From a checkpoint of a small transformer trained on Wikipedia: rotary positions.
Each number is 128 + 32 x the weight over its row's rms, rounded and kept within 0 to 255. Layers, rows and columns count from 0. The size above them is the row's rms in percent of the matrix's.

# layer 8 MLP up, 256x96, rms 0.285, rows 84-107, columns 0-95
size [ 96 102 102 116 113  90 101  97  97  99  98 103  78  93  98 104  96  92  99 104  95  86 102 100]
[[ 89 152 187 110  30 116 117 129  96 142 131  99 168 116 141  92  74  84 132 141  94 165  89 131 157 101 164  74 113 158  89 100  79 139 141 123  43  85 123 148 102  69 126 142 138 122 127 135 153 115 179 104 123 132 127 111 157 150 113 122 161 124 113 142 127 145  89 120 106  78  79 156 111 111  97 109 130 156  88 112  95 194 110  82 146  93 115 181  82 152 159 177  73 107 117 137]
 [115 187 149 108 152  87 118 127 125 150 204 186 152  80 144  96  77 164 158 120  91 139 136 144 134 129 121 121 117 154 169 109 121  96 141 182 139 106 151 150 114  67 159 144 168  93 152 101 141 145  83 134 122 137 138 160 202 137 162 168 162 138 151 139  96  91 151 153 142 159 127  52 119 108 155 110 140 182 136  68 125 153 168  27 121 130 140  75 148 136 110  94 108 143 115  84]
 [135 110 114  97  95 154 157 173 132 129 123 191 169  93  93 148 137 152 111 112 128 113  80 123 112  78 110 139 139 137 167 163 171  87 160 139 161 132 117 144  41 148  87 114 152  98 174 105  91 114 125 108 109  72 147 148 110 111  78 111  72  72 157 111 130  71 109 139  67 139 145  76  78 162 138 112 141 125 171 154 121 102 171 136  98 137  97 213 146 150  79 188 105 125 135 143]
 [188  63 128 127  31 192 135 175 117 148 130 156 108 128 130 139 142 149 120 155 124 126 140 109 160 130  98 158 165 148  97  85 174 127 141 103  45 189 146 121  82 152 113 107 193 103 129 149 205 124 107  55  83 148 100 150 130 113 123 154 141 120 123 110 126 133 138 104 116 139 142 166 133 115 152 155 192 106 122 109 135 121 169 165 113 128 111 199 129 114 100 101  92  75 124 105]
 [198 151 151  68 129 176 126 135 135 135 115 151 116  64  90  95 157  69 135 140 145 127 104  85  88 101 108 147 113 120 140 126 147  88 168 132 135 119 164  93 152 159  98 110 109 157 127 123  96  84  92 108 142 119 132 142 174 182  89 190  62 120 130 114 150 139  87 132 154 180 176 149 156 173 144 111 109 169 146  86  96 147  51 195 131 135  71  87 152 123 100 142 135  73 133 110]
 [113 101 101 137  98  97 134 114 169  95 167 144 161 136  94 110 134  78 104 116 121  94 114 102  92  84 152 119 143 132  80  75 147 131 121 110  70 167 181 104 140  99 127 131 123 143 169 120  72  84 128 126 149 211 184  95  91 103  71 153  92 190 118 166 100 150 165 125 137 139 158 182 188 138 178 165 151  97 123 114 112 186  87 188 145 158  95 123 110 119 161 131 156 159 100 107]
 [121 144 142 147 159 112 127 107 194  49 133 190 129 128 132 144 128 158  77 107 161  99 143 160 137  87 151 129 131 164 133 107  86 104 104  88 144 126 157 116  99 134  73 133 141 105 149 176 129 143 188 123 164 176 126 117 130 106 140 113 112  85 146  92 194 179 170 109 118 151  98 139  68 164 110 160 143  89 109 130  79 101 145 163  99  66 130 181 177 133 138 142  43 143 185 138]
 [101 118 161 172  98 125 134 180 160 149 106 129 109 106 113 113 137 158 140 129  47 138 107 137  64 143 116  83 120  88  82 153  96 106 115 135 134 141 150 140 145 160 122  67 138 158 163 143  56 146 144 101 150  94 158 200  92  90 119 100 113 131  64  99 101 132 158 106 122 191  83  84 164 115 182 123 130 164  63 124 115 163 117 107 183 130 109 122 173 148 129  48 124 130 102 149]
 [ 99 102  75  87 167 105  99 160 156 155 143 119  89 129 104 207 116 139 146 119 122 136 142  88 168 103  87 133 170 139 118 119 162 163 127  91 153 119 177  65  98 144 114 121 156 123  95 148 112 226 104 154 144 115 116  74  88 124 158 124 119  99 148  87 141 136  96 134 162  75 127  90 120 176 153 136  34  94 130  85 146 132  87  71 120 106 100 162 137  70 145 166 125 137 150 135]
 [ 45 122 104  75  73  96 133  90 149 131  77 164 106  92 137  84 109 121 155 162 146  85 177 148 165  89 133 120 138 148  97 130 132 111  94 145 105 125 183  94 156 131 158 130 128 113 140  60 138 178 198 106 124 101 100  97  96 104 138  98 164 130 136 107 115 115 161 170 179 108  70 152 109 147 113 108 131  87 143 180 134 147 187  90 187  87 101 161 123 154  69 116 166 135 136 141]
 [132 156 117 147 109 214 126 109 116 166 136  74 117 124 114  39 137 110 139 184 108 130 190 144 181 116 109 108 192 115 166 156 171 175 141 171 158 118 102 148  88 104  93  95 113 165 152 131 154 153 127 136 127 138 109 158 119  91 173 119  92 155 141 108 151 138 149 136  95 104 139 143 114 152 117 171 155 117 120  93 130 129  85 114  85 229 157 160 166 106 122  56 172 107 131 110]
 [124  98 134 177  96 110  89 115  29  99  95 162 144  90 111 118 168 160  70 184  88 144  79 102 118  66 105  95 149  90 152  88 127 133 142 140 107 129  90 177  88 151 168 125  89  89 122 156 127 179 101 135 134  99 127 125  96  91  85 169 131 179 151 151 212 129 192 130 136 162  91 144 127 124 116 103 130  80 147 118 139 117 136 184  91 149 135 152  99 146 156 131 136 105 119 100]
 [117 120  92 139 103 176  79 133 121 117  80 103 141 171  82 145 167 136 130 129 111 135  99 125 100 102 125  96 141 132 168 168 114  86 136 156 133 113 100 143  97 209 180 143  97  94 194  68 151 132 107 137 178 114  70 108 124  65 101 123 174 142 101  74 119 139 130  83 102 145  73 122 177 112 167 114 151 117 191 119 134 105 128 106  79  95  90 129  93 188 108  77 149  78 142 118]
 [ 81 186 129  85 106 131 101 112 120 133 137 151 113 128 131 117 106 175 133 106 120  50 133 170 149 138  99 114 123  98 100 182  80  88 127  96 112 131 157 151 137 135 138 147  96 153 137  94 130 122 160 110 152  92  87 133 112 157 121 118 150 166 115  80 114  98 189  95 146 131 152  20 193 143 136 116  93 121 212 142 102 101  99 158  99 144 106 124 126 167 158 158 127 194 128 207]
 [150 105  92 157 143  68 152 120 153 120 116 104 118 141 163 121 105  95 151  69 118 145  94 118 171 202 155 143 119  95 172  74 145 117 132 104 135 169  96 155 117 132  91 106 113 150  71 123  90 100 162 118  93 108 122 146 123  85 125 102 139 141 124 158 185 127 125 118 160 181  94 141 156 142  70 131 157  75 154  91 112 148 151  93  98 198  93 181  86 175  63 163 175 145 106  74]
 [ 97 130 133 124 166  68 111 131 176 137 104  90 148 151 183  89  59 107 171 152 131 141 112  90  89 109 136 133 141  79 145  93 134 156 111 167 139  87 136  82 121 120  97 129 104 114  89  74 149 119 128  92 122 187 126 143 110  90  93  98 207 114 102 123 171 121  96 106  95 139 199 163 100 132 190 172 138 130  76 192 130 114 122 130  98 157 165 139  99 127 101 136 151 196 163  94]
 [120 150 132 115 128 169  85 106  83  94 135 149 151 103 109  62  74 102  66 171 102 133 137 173 125 140  83 110  98 144 175 112 188  36 165 133 110 104 116  72 141 145 113  57 134 138  90 182 121 167 157  99 152 110 163 102  72 109 143 143 184 161 119 148 149 143 172 158  88 161 112 165 114 117 130 164 126 173  90 161 153 132 135 166 131 145 168 145 116 121 136 169 169 162 135 117]
 [113  89 112 105  83 145 114 105 134 174 123 170 165  93 129 151 157 119 186 144 109 116 119 125 138  85 133 127  97 102  49 112 165 130  86 129 132 123 112 110 141 175  72 172 149 167  92 109 104 134 122 155 136 102 131 150 120  92 119 131 140 129  74 162 158 143 163 121 110 109 161 196 128 131  51 183 144  98 187 123 130 131 162 158 156 123 182 106 143  64 127 212 181 140 183  94]
 [195 110  58 138 180 137 156 126 135 113 118 181 128 101 111 149  93  98 125 184  99 162  63 164 193 151 140 165 140  99 170 148 112 134 170 170 118 144 121  99 179 135  71 137 104 119 140  97  81 110 109 133 139 100 127 102 104  98  84 141 140  77 131  95 125  96 152 120  89 157 170 103 148 174 135  43  94 140 139 131 137 134 125 135 104  73 201 157 143 137 103 118  92 114 134  71]
 [172 122  83 170 122 103 115  88 162 128 168 154 183  94 153 146 126  53  97 100 133 162 132  44 166 140 131 107 108 115 111 159 140 106 141 154 154 113 168  91 150 143 159 174 149  95 180 135 153 153 164 132 132  89 134 127 134 115 133 151 109  81 109 127 126 167  68 163  90  46 147 136 111 124 127 137 128 108 214  97 125 110 173 119  77 130  98 170 139 132 176  74  97 154 122 176]
 [199 153 124 177  92 180 113 128  63 140 124  88 145 121  77  71 156 113 144 101 108 107 125 142 106  75 115 123 122 130 141 138 170 152 146 156  99 119 124 136 115  83 106 138 142 131 114 154 113 104 152 171  69 122 131 127 145 107 128 116 185 107 121 104 100 175 127 159 107 128 105 103  92  83 161 156  81 135 184 156  57 138  51 145 156 184 138 124 155 170  67 163  74 157 145  77]
 [ 79 125 143 167 174 122 117 140 114 116 118 182 135 151 182 131  86  80  72 111 108 109 170  84 128 117  77 171  72 193 116  91 119 180 145 118 126  83 142  84 183 131 146  91 112 106 149 100 145 177 138 109 133 130 164 173  79 161 124 144  83 145 169 154  51 130 122 134 184  89 186 149 129 150 120 133 132 165  81 134 182 100 111 106 124  75 146 133 167 114 130 153 147 154 116 152]
 [112 107  73 143 114 101 129 120 124 137 148 136 106 143 178 109 130 112  48 137 137 110  42 100  90 152 110  97 142 152 150  72  95 118 129 129 112 126 170 144  80 133  82 152 100 118  87 182 139 160 157 124  96  64 107 154 129 107 116 134 179 156 176 145 104 163 188 128 124 177  55 148 160 115 106 154 177 169 147 122 154 132 144 119 153 123  63 133 149  79  73 104 132 122  83 177]
 [107 165  80 104 130 158 139 134  90 132 149  93 135  80 111 135 103 167 106  91 120 151  69 127 127  97 135  62  92 153  61 114 159  90  75 136 164  98 145 143 132 105 164 154 139 108 149 122 177 166  94  82 128 102 155 162 126  76 128 128  80  97 153  32  95 103 100  97 139 161 136 114 161  81 189  80 144 142 151 112 143  99  85  94  97 181  76 140 143  83 143 117 154 129 127 118]]
# layer 8 MLP down (transposed), 256x96, rms 0.272, rows 84-107, columns 0-95
size [ 89  98  94 107 112  95  94  97  99 110  98 102  91  97  97  90  95  93 105 101  98  93  99  96]
[[119 127 176 141  61 154 102 102 116 109  79 103 176 128 100 122 123 142 157 113 145 146  86 155 155 101 172 126 173 184 117 102 139 182 135 110 128 139 135  94 163 151  88  96 106 121 121  86 133 120 145  87  88 143 150 186 181 156  91  37 138 124 136 117 131 153 154 146 163 141 139 162 114 109 129 104 134 212 149 178 142 115  85 210  79 135 114  85 117 116 170 147  80 109 138 175]
 [ 67 196  94 137  57 174 224 155 155 126 114 114  96 171 165 118  97 178 129 175 146 145 170 114 107 137 107  94 127  93  87 155  87 179 118 149 117 118 100 117 171 122 127 114  90  97 110 154 147 194 117 133 167 125  68 109  94 132 135 137 118 161 170 160 141 107 148 154 103 119  44 124 164 120  96 150 177 101 123  85 158 130 171 135  98 146 142 137  92 150 108 130 120 111 147 154]
 [163  59 127 119 163  87  72  92 132 153  73  94 147 158 116 140 118 143 141 171 113 141 137 141 117  86  99 170 110 136 138  95 116 111 140  85  90 127  89  98 131 161 116 111  98 113 133 162  96 109 101 124  37 120 104 147 102 120 140  89 149 131  97 117 132  99 123  57 184 157  86  97 101 136 115 183 170 101  74 198 132  80 126 132 148 180 191  83 130 141 117 180 142 142 111  85]
 [160 149 121 130 159 106  70 156 129  83 145 102 126 138  97  95 103 133 165 155 138 143 108 109  82 118 117 106 160 121 132 136 227 178 113 112 139 222 102 141 132 141 133 111 122 169 114 136 134 142 149 136  57 157 135  96 117 133 142 162 194 128 110 128  69 159  64 130  77 113 111 206 127 119 183 122 173  88  91 114  86 103 123 170 144 161 137 160 152 134 135 103  74 131  78 136]
 [146 124 125 149 132 166 129 116  47  88 171 150 143 138 112 164 153 109 135 128 121 121 146 105 141 171 189  84  95 122 121 113 176 138 164 151 135 181 153 155 131 132 179 138 165 150 132 152  93 119 125  79 137 130 187 186 137 172 176  77 139 138  67 118 151 158 148  92  69 162  74 126 164  62 130 165 113 166 166 114  60 174  98  88 121 152 142 109 127 111 144 113  63 137 115 151]
 [157 199 136  97  74 149 155 125 109 201 117 166 142 155 109 126 175 126  83 116 140  74 135 114 141 135 129 135 108 102 152 166  38  97 133 132 141  78 140 135  61 195 138 175 139  80  95 124 121 140  95 131  81 109 105 152 137 131 144 177 137 165 152 124 111 123 109 102 201 159 105 102 172  96 115 109 169 130 147 101  90 127  76 101 121  75 151 147 196 139 111 118 154 164 109 119]
 [164 123 110 130 112 172 189  88 127 158 137 147 101 114 150 117  64 132 126 152 107 126 189 129 111 154  63  65 136  93 129 123 131  97 141 206  85  82 167 134  90 144 192 164 119 111 109 114 164 112 127  93 116 131 116 164 159 113  97 120  90 176 117 161 101 176 109 124 133 117 175 137 119 116  70 115  97  95 100 132 169 124 107  69 146  27 185 107 134 125 148 102 118 137 127  96]
 [178 132 190 160 126 143 176  87  86  99 104 171  99 100 103 161  99 135  98 135 116 143 118 101 114 113 126 128 178 112 148 140 146  98 124 106  84 138  59 147 140 146 132 109 104 112  78 157 135 156 120 126 138 165  91  70  92 160 105 112 158 119 149 111 111 128 116 126  52  87 143 162 195 164 142 152 124 107 161 126 110  87  62 130 163 159 147 176  66  53 104 123 142 180 181  93]
 [102 103 168 103 161 158 103 101 167 139  48  99 146 116 163 120 122 149 133 120 156  82  90 144 100 137 114 173 141 191 140 172 114 118 113 180  95 144 162  82  72 166 144  97 140 192 142 145 155 147 134 149  62 112  96 149  78 135 161 182 162 167 122 133 118  97 140 152  93 158 121 170  61 107 135  75  97 148 119 102  93  60 121 112 177 132 160 137 131  68 133 150 130 142 118 159]
 [119 136 120 105 130 118 171 115 157 159 163  98 140 104 128 171  98 116  92 157 120 156 170 117  51  75 116 151 157 146 164 143 125 204 135  94 147 128 193  96 127 194 144 132 104 141 127  97 159 146 117 145 104 169 110  94  68 148 109  89  91  84  83 136  77  74 153  95 209 185 127  95 162  92 124 113 157 146  82 152 119  79 115 109  95 111 138 170 154  90  95 115 114 138 143 147]
 [174  84 104 141 134 117 157 190 120 175 180 130 106 128 122  63 178 100 184 130  82  72  72 139 168 168 100  94 152 142 111 118 115 159 136  96 122 161 130 106  70 115 102 116 157 114 158 160 126 123  87 128 152 127 152 173 119 135 141 134 121 111 148 103 128 123  61 174  67 116 185  95 144 117  60 140 150 115 115 124  93 112 137 191 202 125 144 178 132 133  89 139 123 154 183 121]
 [112 148 171 154 130 138 199 136 165 114 110 145  76 121 113  78  88  90  87 156 238 160  70 177 131  87 111 124 109 107 120 123 128 115 154 127  90 188 159 138 116 132  92 110  91 112 120 136 118  98  83 126 130 102 169 135 162  77  96 208 141 161 124 105 110 134 160  77 133 168 102  88 169 114 136 125 154 128 119 130 181 136  97 131 148 130 137  50 122 109 149 127 169  78 128 131]
 [146 112 102 114 134  76 129 116 117 126 196  87 156 104 142 184 171  88 144 159 104 129 152  84 142 126 135 111 121 113  63  86 132 155 111  72 100 110 132  98 112  71  96 150 143 160  66 191 136 109  74  96 109 111 173 129 122 149 137  55 115 110 148 186  98 104 112 151  81 113 168 106 105  83  99 133 150 157 138 133 125 105 109 175 157 157 137 117 187 104 144 148  53 133  94  74]
 [168 128 133 144 136 131  85 161 172 105  86 147 121 130 139 134 200 115  84  92 113  91 103  90 140 152  29 108 112 161 168 147 179 145 174 132 161 145 129  64 124 151 133 186 134 108 132 120  97 141 121 149 152 126 188 146 118 139 133 142 156 113 139  80  82  66 126 172 168  77 136 162 125 143 132 110 131  52  77 150 187 102 132 106 128 112  80 151 138 161 163 148 169 164 152 153]
 [164 135 129  75  96 150  78 108 105 132 145 139  92 142 132 149  89  96 162 193 138 161 172 107  99 123  94 135 141  96 148 138 102 143 111 148  96 168 157 160 106 142 157 129 104 136  88 130 156 157 121  90 119 217 125 114 116 126 185 197 118 148 141  48  90 101 145 148  69 152 131  82 154 123 136  93  95 124 127 138 154  99 126 131 206 125 149 106 139  86 110 108  45 122 199 141]
 [159 118  55 129 157 129 102 124 100 109 144 189 142 101 140 137 131 154 129 106 118 110 131 172  90 108 116 103 161 168  84 105 143 120 110 149 117 151 149 134  96  90 151  86 165 163  85  63 160 150 153  71 109 130 111 144 144 143 118 186 169 155 152 125 130 107 144  80 173 134 222 141 130 145 144  63  84 160 113 149 117 153  80 180 224 181 157 152 128 106 120 152 123 130 131 102]
 [170 128 150  86 104 130  92 108 118 120 119 117  93 111 172  67 125 131 185  89 159  95 128 118 108 148 120 150 197 192 104 126 117 102 173 120 146 118  51 122  92 129 113 118 102 121 165 161 141 121 124  83 116 199  62 151 124  99 143  86 130 181 102 152  71 160 130 152 209 110 124 115 125 174 138 107  61 124  63 104 141 157  92 151 129  78 130 128 120 106  82 144 100 130 125 151]
 [112 124  83 143  99 141 114 120 138  78 119 167 164 150 175 115  91 111 136 160  99 143 108 110 152 180  88 114 109 166 190 109 133 128 119 138 100 160 117 141 156 185 155 189  91 140 160 141 110 123 166 123 105 113 122 149  74 144 110 129 112 133  73  83 143 113 133 102 157 143  98 165 107 134  95  92 153  40 117 115 160 153 122 140 201 173 125 211 133 161  85 128  83 117 218 131]
 [138 127 151 171 110 125 154 138 139  83 125 157 103 142 105 114  51 114 103 146 172 203 150 150 118 190 179 138 109 119 146 133 160 145 182  88 124 121 135  60 177 147 114 111 166 122 167 145 151 138  60 138 113 121  96 130 143  79 171 190 121 139 161 105 121 126 145 100  74 119 113 140 148 163  93 174 184 175 125 181 110 135 119 129 165 142 162 131 112  95 133  68  77 102 189 111]
 [134  94 108 148 167  69 127 180 126 133 129 119  94 163 139 142 153 136 171 128 102 133  87 106  64 136 143 134  98 157 105 153 165 132 126 166 178 172 140 137 115  87 162 155  74 111 115  94  75 157 179 114 138 110 142 126 142  97  97 137 106 102  91 171  94 151 120 144  88  79 109 138  99 159 145 129 176  83  83 153 111  87  65 116  80 184 185  51 117 115 168 111 172  73 108 117]
 [124 110 133 185  69 128 132 133 153 153 128 112  87 113 125 151 189 114  99 111 102 174 144 128  87 133  48 117 114  98 151 121  82 139 140 118 127 100 118 139 145  80 126 129  68 153 125 129 135  62  28 131 171 120 111 108  94 114  91 158 123  84 120  90 157 126 208 149  78 118 160  80  92  90 168 110 117  80 104 144 142  90 157 104 130 152 105 124 122  83 126 146 136 198 120  86]
 [156 121 126 108 137 102  29 113 105 126  96 111  74  99 169 101 194  61 132 132 115  92 153 122 175 148 142 134 151 110  96 186 118 115 112 137 106 158 101 120 105  89 137  97 132 104 119 175 101 143 159 195 118 142 102 109 132 176 103 124 152 112 121 101 168 127 105 127 154 120 184  71 189  75  71 108 129 126 120 121 110 106 144 151 116 195 104 166 143 126  98  88 151 191  95 173]
 [ 85 134 161 127 140 123 179 134  98 136  98 136 145 128 136 186 178 122  83 181  81 163  74  51 101 130 129 123 139 115  88 213 124 184 117 176 158 172 157 119 116 156 122 147 117 126 205  90 107 168 126 125 141 144  98 122  73 125 137 139  94 127 220 126  64 111 108 145 123 103 150 142 126 161 106 123  76 177 125 137 145 107 104  88 100 100 155 112 114  86 121 148 101 136 151 104]
 [180 113 132 106 125 166 113 112 115 109  78 131 183 120 130 149 105 153 116 137  25 125 128 118 113 111 203  98 162 148 138 112 145 137 131 117 138 149  64 148  66 139  99 135 142 126 205 143 192 112 189 148 128 157 165 151 147 130 120  87 128  97 123 101 145 107 112 165 146 113 202 162 171 135 128  64 140 157 143 111 100 112 142  73 113 109 173 135 124  89  90 121 174 126  77  82]]
# layer 8 MLP gate, 256x96, rms 0.276, rows 85-108, columns 0-95
size [ 96  98  96 105  99 104 101  94  97 100 103  77  99  98 111 101  94 108  97  97  90 100 108 100]
[[146 133  77 126 172 107 153 131 121  84  84 172 105 105  77 124 132 158 168 133 134 127 150 116 136 177 136 159  93  75 112  98 108 122 124 135 173 118 113 118  87 105 137 155 121 121 141 155 106 147 181 175 216 147 164 106 182 119 135 107 114 132 163 139  73  97  86 159 199 130 116 143 104 129 194 111 157 144  69  83  64 102 153  95  85 155  90 169 142  96 172 170  97 151 149 141]
 [127   0 193 168 118 188 150 107  71 135  90 151  96 159 114 128 185 149 148 127 133  88 140 116 129 146 125 120 182  62 119 146  88 118 102 125  78 109 115  47 133 135 119 141  92 151 137 126 116 158 121 128 108 132 129 133 162 140 196 117 157 167 117 146  80 186 134  90 135 119 160 171  86 184 118 127 163 124  94 138 113 133 148 114 142 113 145 147  98 115 140  98  97 136 146 152]
 [148 117 126  78 155 117  85 125 139 156 122 164 153 148 154 116 189 129 106 119 146 128 146 115 117 130  58  60 147 120  92 151 178 140 110 115  97 165  95 110  82 114 165 155  87  95  86 121 145 228 161 137 148 172 174  68 187 117 139 166 110 152 159 138 105 121 126 155 146 124  97 172 105 144 154 115 137 180 124 152 160  92 118 113 109 104 112 122 117 204  52 176 138 147 159 138]
 [143 196 185  91 152 137 102 114  52 167 147 151 137 127 126 194 120 171 121 122 146 132  93 135 115 121 126 125 136 104 212 111 145 131 161  87 154 147 181 115  95 103 144 183 156 171 111 112 122 114 130 156 105 150 124 124 112 150  92 135 171 114 175 129 114 133 164 119 187 117  64 205 107 128  97 190 130  98 167 121 112 127 129 132  77 134 173  80  84 106 105  54 114 135 112 131]
 [145 152 119 147 103 124 127  58 142  51 115 103 107 124 171 158 140 175 151 125 125 111 155 155  74  79 161  79 151 153 121 139 148 146  94 113  64  96  75 113 137 134 119 160 102 123 100 146 126 194 120 144  71 113 112 125  80 124  86 176 131 122 139 145 107 148 133 192 162  62 108  89 133 126 160 126 186 121 147 115 158  96  97 106 145 116 152  93 133 139 197 188 189  86 137 162]
 [149 137 109 160 157 143  86 148 132 151 103 156 177 161 155 149 174 131  81 149 182 154 183 165  72 178 174 175  73 166 139 146 102  92 108 105 141 169 165 171  92  91 147 158 127 144 196 131  99 148 137 115 142 149 127 121 169 118 148 131 101 171 144 105 160 144 103 146  72 150 149 131 125 184 129 210 117 156 165 122 151 125 190  93 119  87 126 129 170 172 151 115 157 106 177 149]
 [ 96  93 116 141  93 154 133  97 165 122  96 130 118 143 135 120 197 152 118 135 201 126 166 128 130 166 190 206 173  98 158 124 185 137 140 128 182 174 139 143 168 162 165 121 150 114 166 147 145 103 170 139 147 162 155 128 119 170 102 159 112 110 133 137 123 169 158 120 114 179 202 173  85 164 179 118 143 113 138 166 118 127 178 187  59  99 131 150 152 129 145  96 134 102 120 177]
 [ 65 125  96 119 173 170 145 108 134 101 100 108 130  70 134 109 120 154 148 147 210 153 159 111 133 131 118 202 155  96 154 176 119 195 107 181 148 148 177 107 161 129 128 145 126 111 154 149 153 123  90 107  80 157 147 105  83 139 139 109 135 156 121 105 159 126 134 154 183 136 183 144 156 156 103  91 117  80  96 105 140  82 122 109  57  92 113 141 119  71 195 128 124  89 113 183]
 [ 96 148 144 117 107 149 106 114 211 154 108 179 103 107  28 208  87 103 145 130 139 129 188 101 121 161 121 128 124 107 127 132 111 132 119 175 104 156 172 100 134 116 167 124 165  93 151 142  93 131 112 160 144 102 109  91 195 191 114  85 111 127 123 134 178 118  97  82 159 139 141 131  81 173 152 138  59 162  98 132 167 119  93 129 109 164 160 123 111 117  80  74 136 137 140 117]
 [119 124 144 140 121 150 104 130 146 196 104 116 147 176 104 154 202 125 187 140 193 124 162 135 108 111 131 128 131  78 140 156 151 134 132 139 139 161 130 155 166 158 129 191 143  83 130 143 120 132 115 128 171  89  98 192 142 142  88 190 131 169  83 150 153 125 180 115 190 115 169  92 158  86 144 164 155 167 182  83  94 122 134 135 175 151 158 151 154 121 139 192 112 154  58 148]
 [ 83 101 163  78  82 165 109 101 112 124 122 147 129 113 135 157 136 140  87 107  59 168 162 153  97 135 167  61 185  83 106 155 169 140 129 107 130  97 119 121 138  87 162 169 136 108 175 122  99 149  94  58 183 140  35 105  56 102 153 121 114 119 119 122 122 107 178 149  96 141  94 121  80 105 130 147 134 146 161 135 188 146 167 148 105 125 104 181 137 111 130 142  96  96 162 136]
 [108 132 132 141 110 147 104 116 136 138  11 104 101 158  90  45 126 170 139 115 166  86 159 128 147 136 104 119 142 124 133  96 143 136 124 112 126 127 138 139 113 150 156  75 147  95 135  52 153  95  81 132 168 127 134  64 112 123 130 157 138 112  67 135 213 178 131  88  95 110 175 150 124 171 146  65 140 110 115 134 123 113 161 130 107  97  94 140 140 155  95  84 156  66 156 150]
 [110 131 125 155 158 169  60 153 123 137 162 196 118  61 114  97  98 129 130 108 181 119 207 118 103 110 152 110 117 166 147 154  78 162 145 197 152 131 176 120 134 128  92 116 146 113  65 138 158 101 128  96  98 142 110 105 116 160 110 115 131 174 132 121 109 125 138 175 141  94 153 142 155 114 159 136 102 155 128  98 125 153  94 113 151 200 164 186 188 160 163 139 173  86 122 202]
 [107 169  98 165 159 153 175 162 131 115 163 100 103  62  98 149 196 117  92 159 130 144 138  84 142 128 148  99 138  86 123 126  72 127 131 163  78 178 132 113 150 100 116 137 138 106 105 184 162 169  90  97  68 124 194  87 101  94 146  51 148 104 135  96 110 127 141 165 141 127 141 101 118 142 169 116  82 112 122 103 149 103 147 128  67 172 136 146 158 149 162  76  89 168 113 186]
 [ 80 177  90 141 161  78 180 129 141 101 106  99 120 108 163 116  74 168 144 128 120 151  64 118  86 155 134 127 136 176 124 153 146 188 122 169 141  91 136 160 129 140 160 158 138 124 115  91 136 112 191 160 140 127 131 114 153 152  97 161 174 125 149 157  86 104 131 137 124 150 126 184  84 193 205 164 121 207 137 144 110 140 111 150 112 125 166 129 178  83 184  94 177 111 158 103]
 [138  96 164 169 161 167  80  98 150 126 158 151 115 164 130  52 101 128 114 190 142 142 141 135  98 144 141 178 163 113 140 121  85 109 153 183 131 138 137 114 118 112 105  91 149 122 132 162 125 102 150  84 185 115  98 133 122 128 213 166 168 151 133 167 126  72 109 105 156 123 164 168 106 144 199 115 109 114 118 159 159 133 152 101 169 111 194 129 208 123 109 198 107 138 100 169]
 [128 106 132 133 131 103 111  86 152  81 161  90  72 122 118 126 167 101  86 188  81  50 111 113 139 142 137 115 139 181 176 108  58 169  51 153 124 143 137 114 156 114 129  74  48 118  95 110 153 119 113 139 120 130 118 156 167 135  89 133  82 157  82 127 141 180 125 105 143  80  91 164  71 121  86 136 152 116  69 128 162 126 110 106 139 132 168 136 128 142  98  87  95 141 134  80]
 [ 93 100 188  72 144 141  84 153 142 142 114 113 165  92 157  95 144  58 137 166 121  88 142 152 158 137  98 192  78  79 129 162  90 148 147 139 163 160 147 101  95  80 107 106 120 163  83 105 113 161 181 135 144 120 185 135 187 181 119 110 121 116 135 113 121 134 134 158 115 144 136 163  89 147 161  87  60 155 127 114 168 178 117 204  98  81  79 139 122 157 121 157 136  99 122 132]
 [109  98 146 114 101 170 129  81  74  60 116 147 116 118 122 110 138 157  93 101 112 123 140 139 133  58 128 126 137  93 155 136 167 125 152  95  95 122  91  87 104  98  71 115 129 167 150 126  82 121  87 103 130 176 108  88 129  94 102  73 145 204 213 101 220 128 170 157 175 107  81 125 172 114 120  97  81 121 124 131 130  98 163  84 124 127 139 124 132 107 106 110 172 134 115  86]
 [124 117 143 127 170  90 122  78 162 124 118  99 144 151 137 121 134 156 131 175 161 111 180 135  60 139 117 134 151 129  81 139 144 145  89 159 187 196 141  95 146 149 106 134 132 142 154 166  79 183  83 102 171 115 122 138 174  96 177 126 123 103 122 191 149 131 150 128 146  95 153 175 193 116 177 127 192 120  96 187 195 141 165  67 169  97 118 132 104 104 129 141 142 146 154 174]
 [108 127  99  57  57 157 169 138 142 198 107 130 164 136  72 134 144 126 182 157 109 149 174 143 130 120 127 117 148 147 149  91 180  80 111  85 167 194 181 124 145 121 106 118 140 108 138 106  98  55 104 103 146 130 130 105 110 140 106 102  97 134  61 148 168 111 124 178 109  94 170 151 163 176 146  95 106 126 133 176 153 135 139 143 118 185 187 114 106 105 114  94 105 123  73 151]
 [125 125 121  89 130 120  89 110 145 165 133 140 161 167  93  33 109 149 111 130 159  99 139 163 113 131 129 141 146 184 110  86 126 166 163 110 202 147 104 103 164 128 114 111 126  90 169 166  39  95 178 181 112 126 149 135 135 132 126 104 127 134 147 148 142 138  98 154 131  88  86 138 157 105 166 182 121 210 173 105 135 130 143 129 141 129 178 127 184  89 181  90 109  73 110 163]
 [155 155 159 175 159 114 199 116 133  95  95 144 164 141 205 116 172 151 118 157 156 134 129 141 104 142 104 164 176 126 174 160 145 139 154 111 135 165 123  93 161 147 154 107 134  82 162  95 170 112 127 152 156 125 122 140 197 159 174 166  83 121 172 159 136 100 113 141  59 150 189 212 166 127 160 156 137 140 126 171 171 149 118  89 135 190 172 120 126 146 116 122 150 111 135  79]
 [132 103 114 114 133 116  91  90  80 182 128 149  72 175 145 101  85 125  86 103  80 100 151  91 120 103  96 158 131 109  93  88 126 156 149  96 104 123  90  95 169 104  93  74 177  97 131 125  96 123  87 111 114  99 114 161 164 141 147  83 160 116 118 114 157  99 165 107 110 155 164  97  82 138  94 139 158 192 149  97 167 154 139 106 129 187 112  72 141 136 160  25 169 131 112  94]]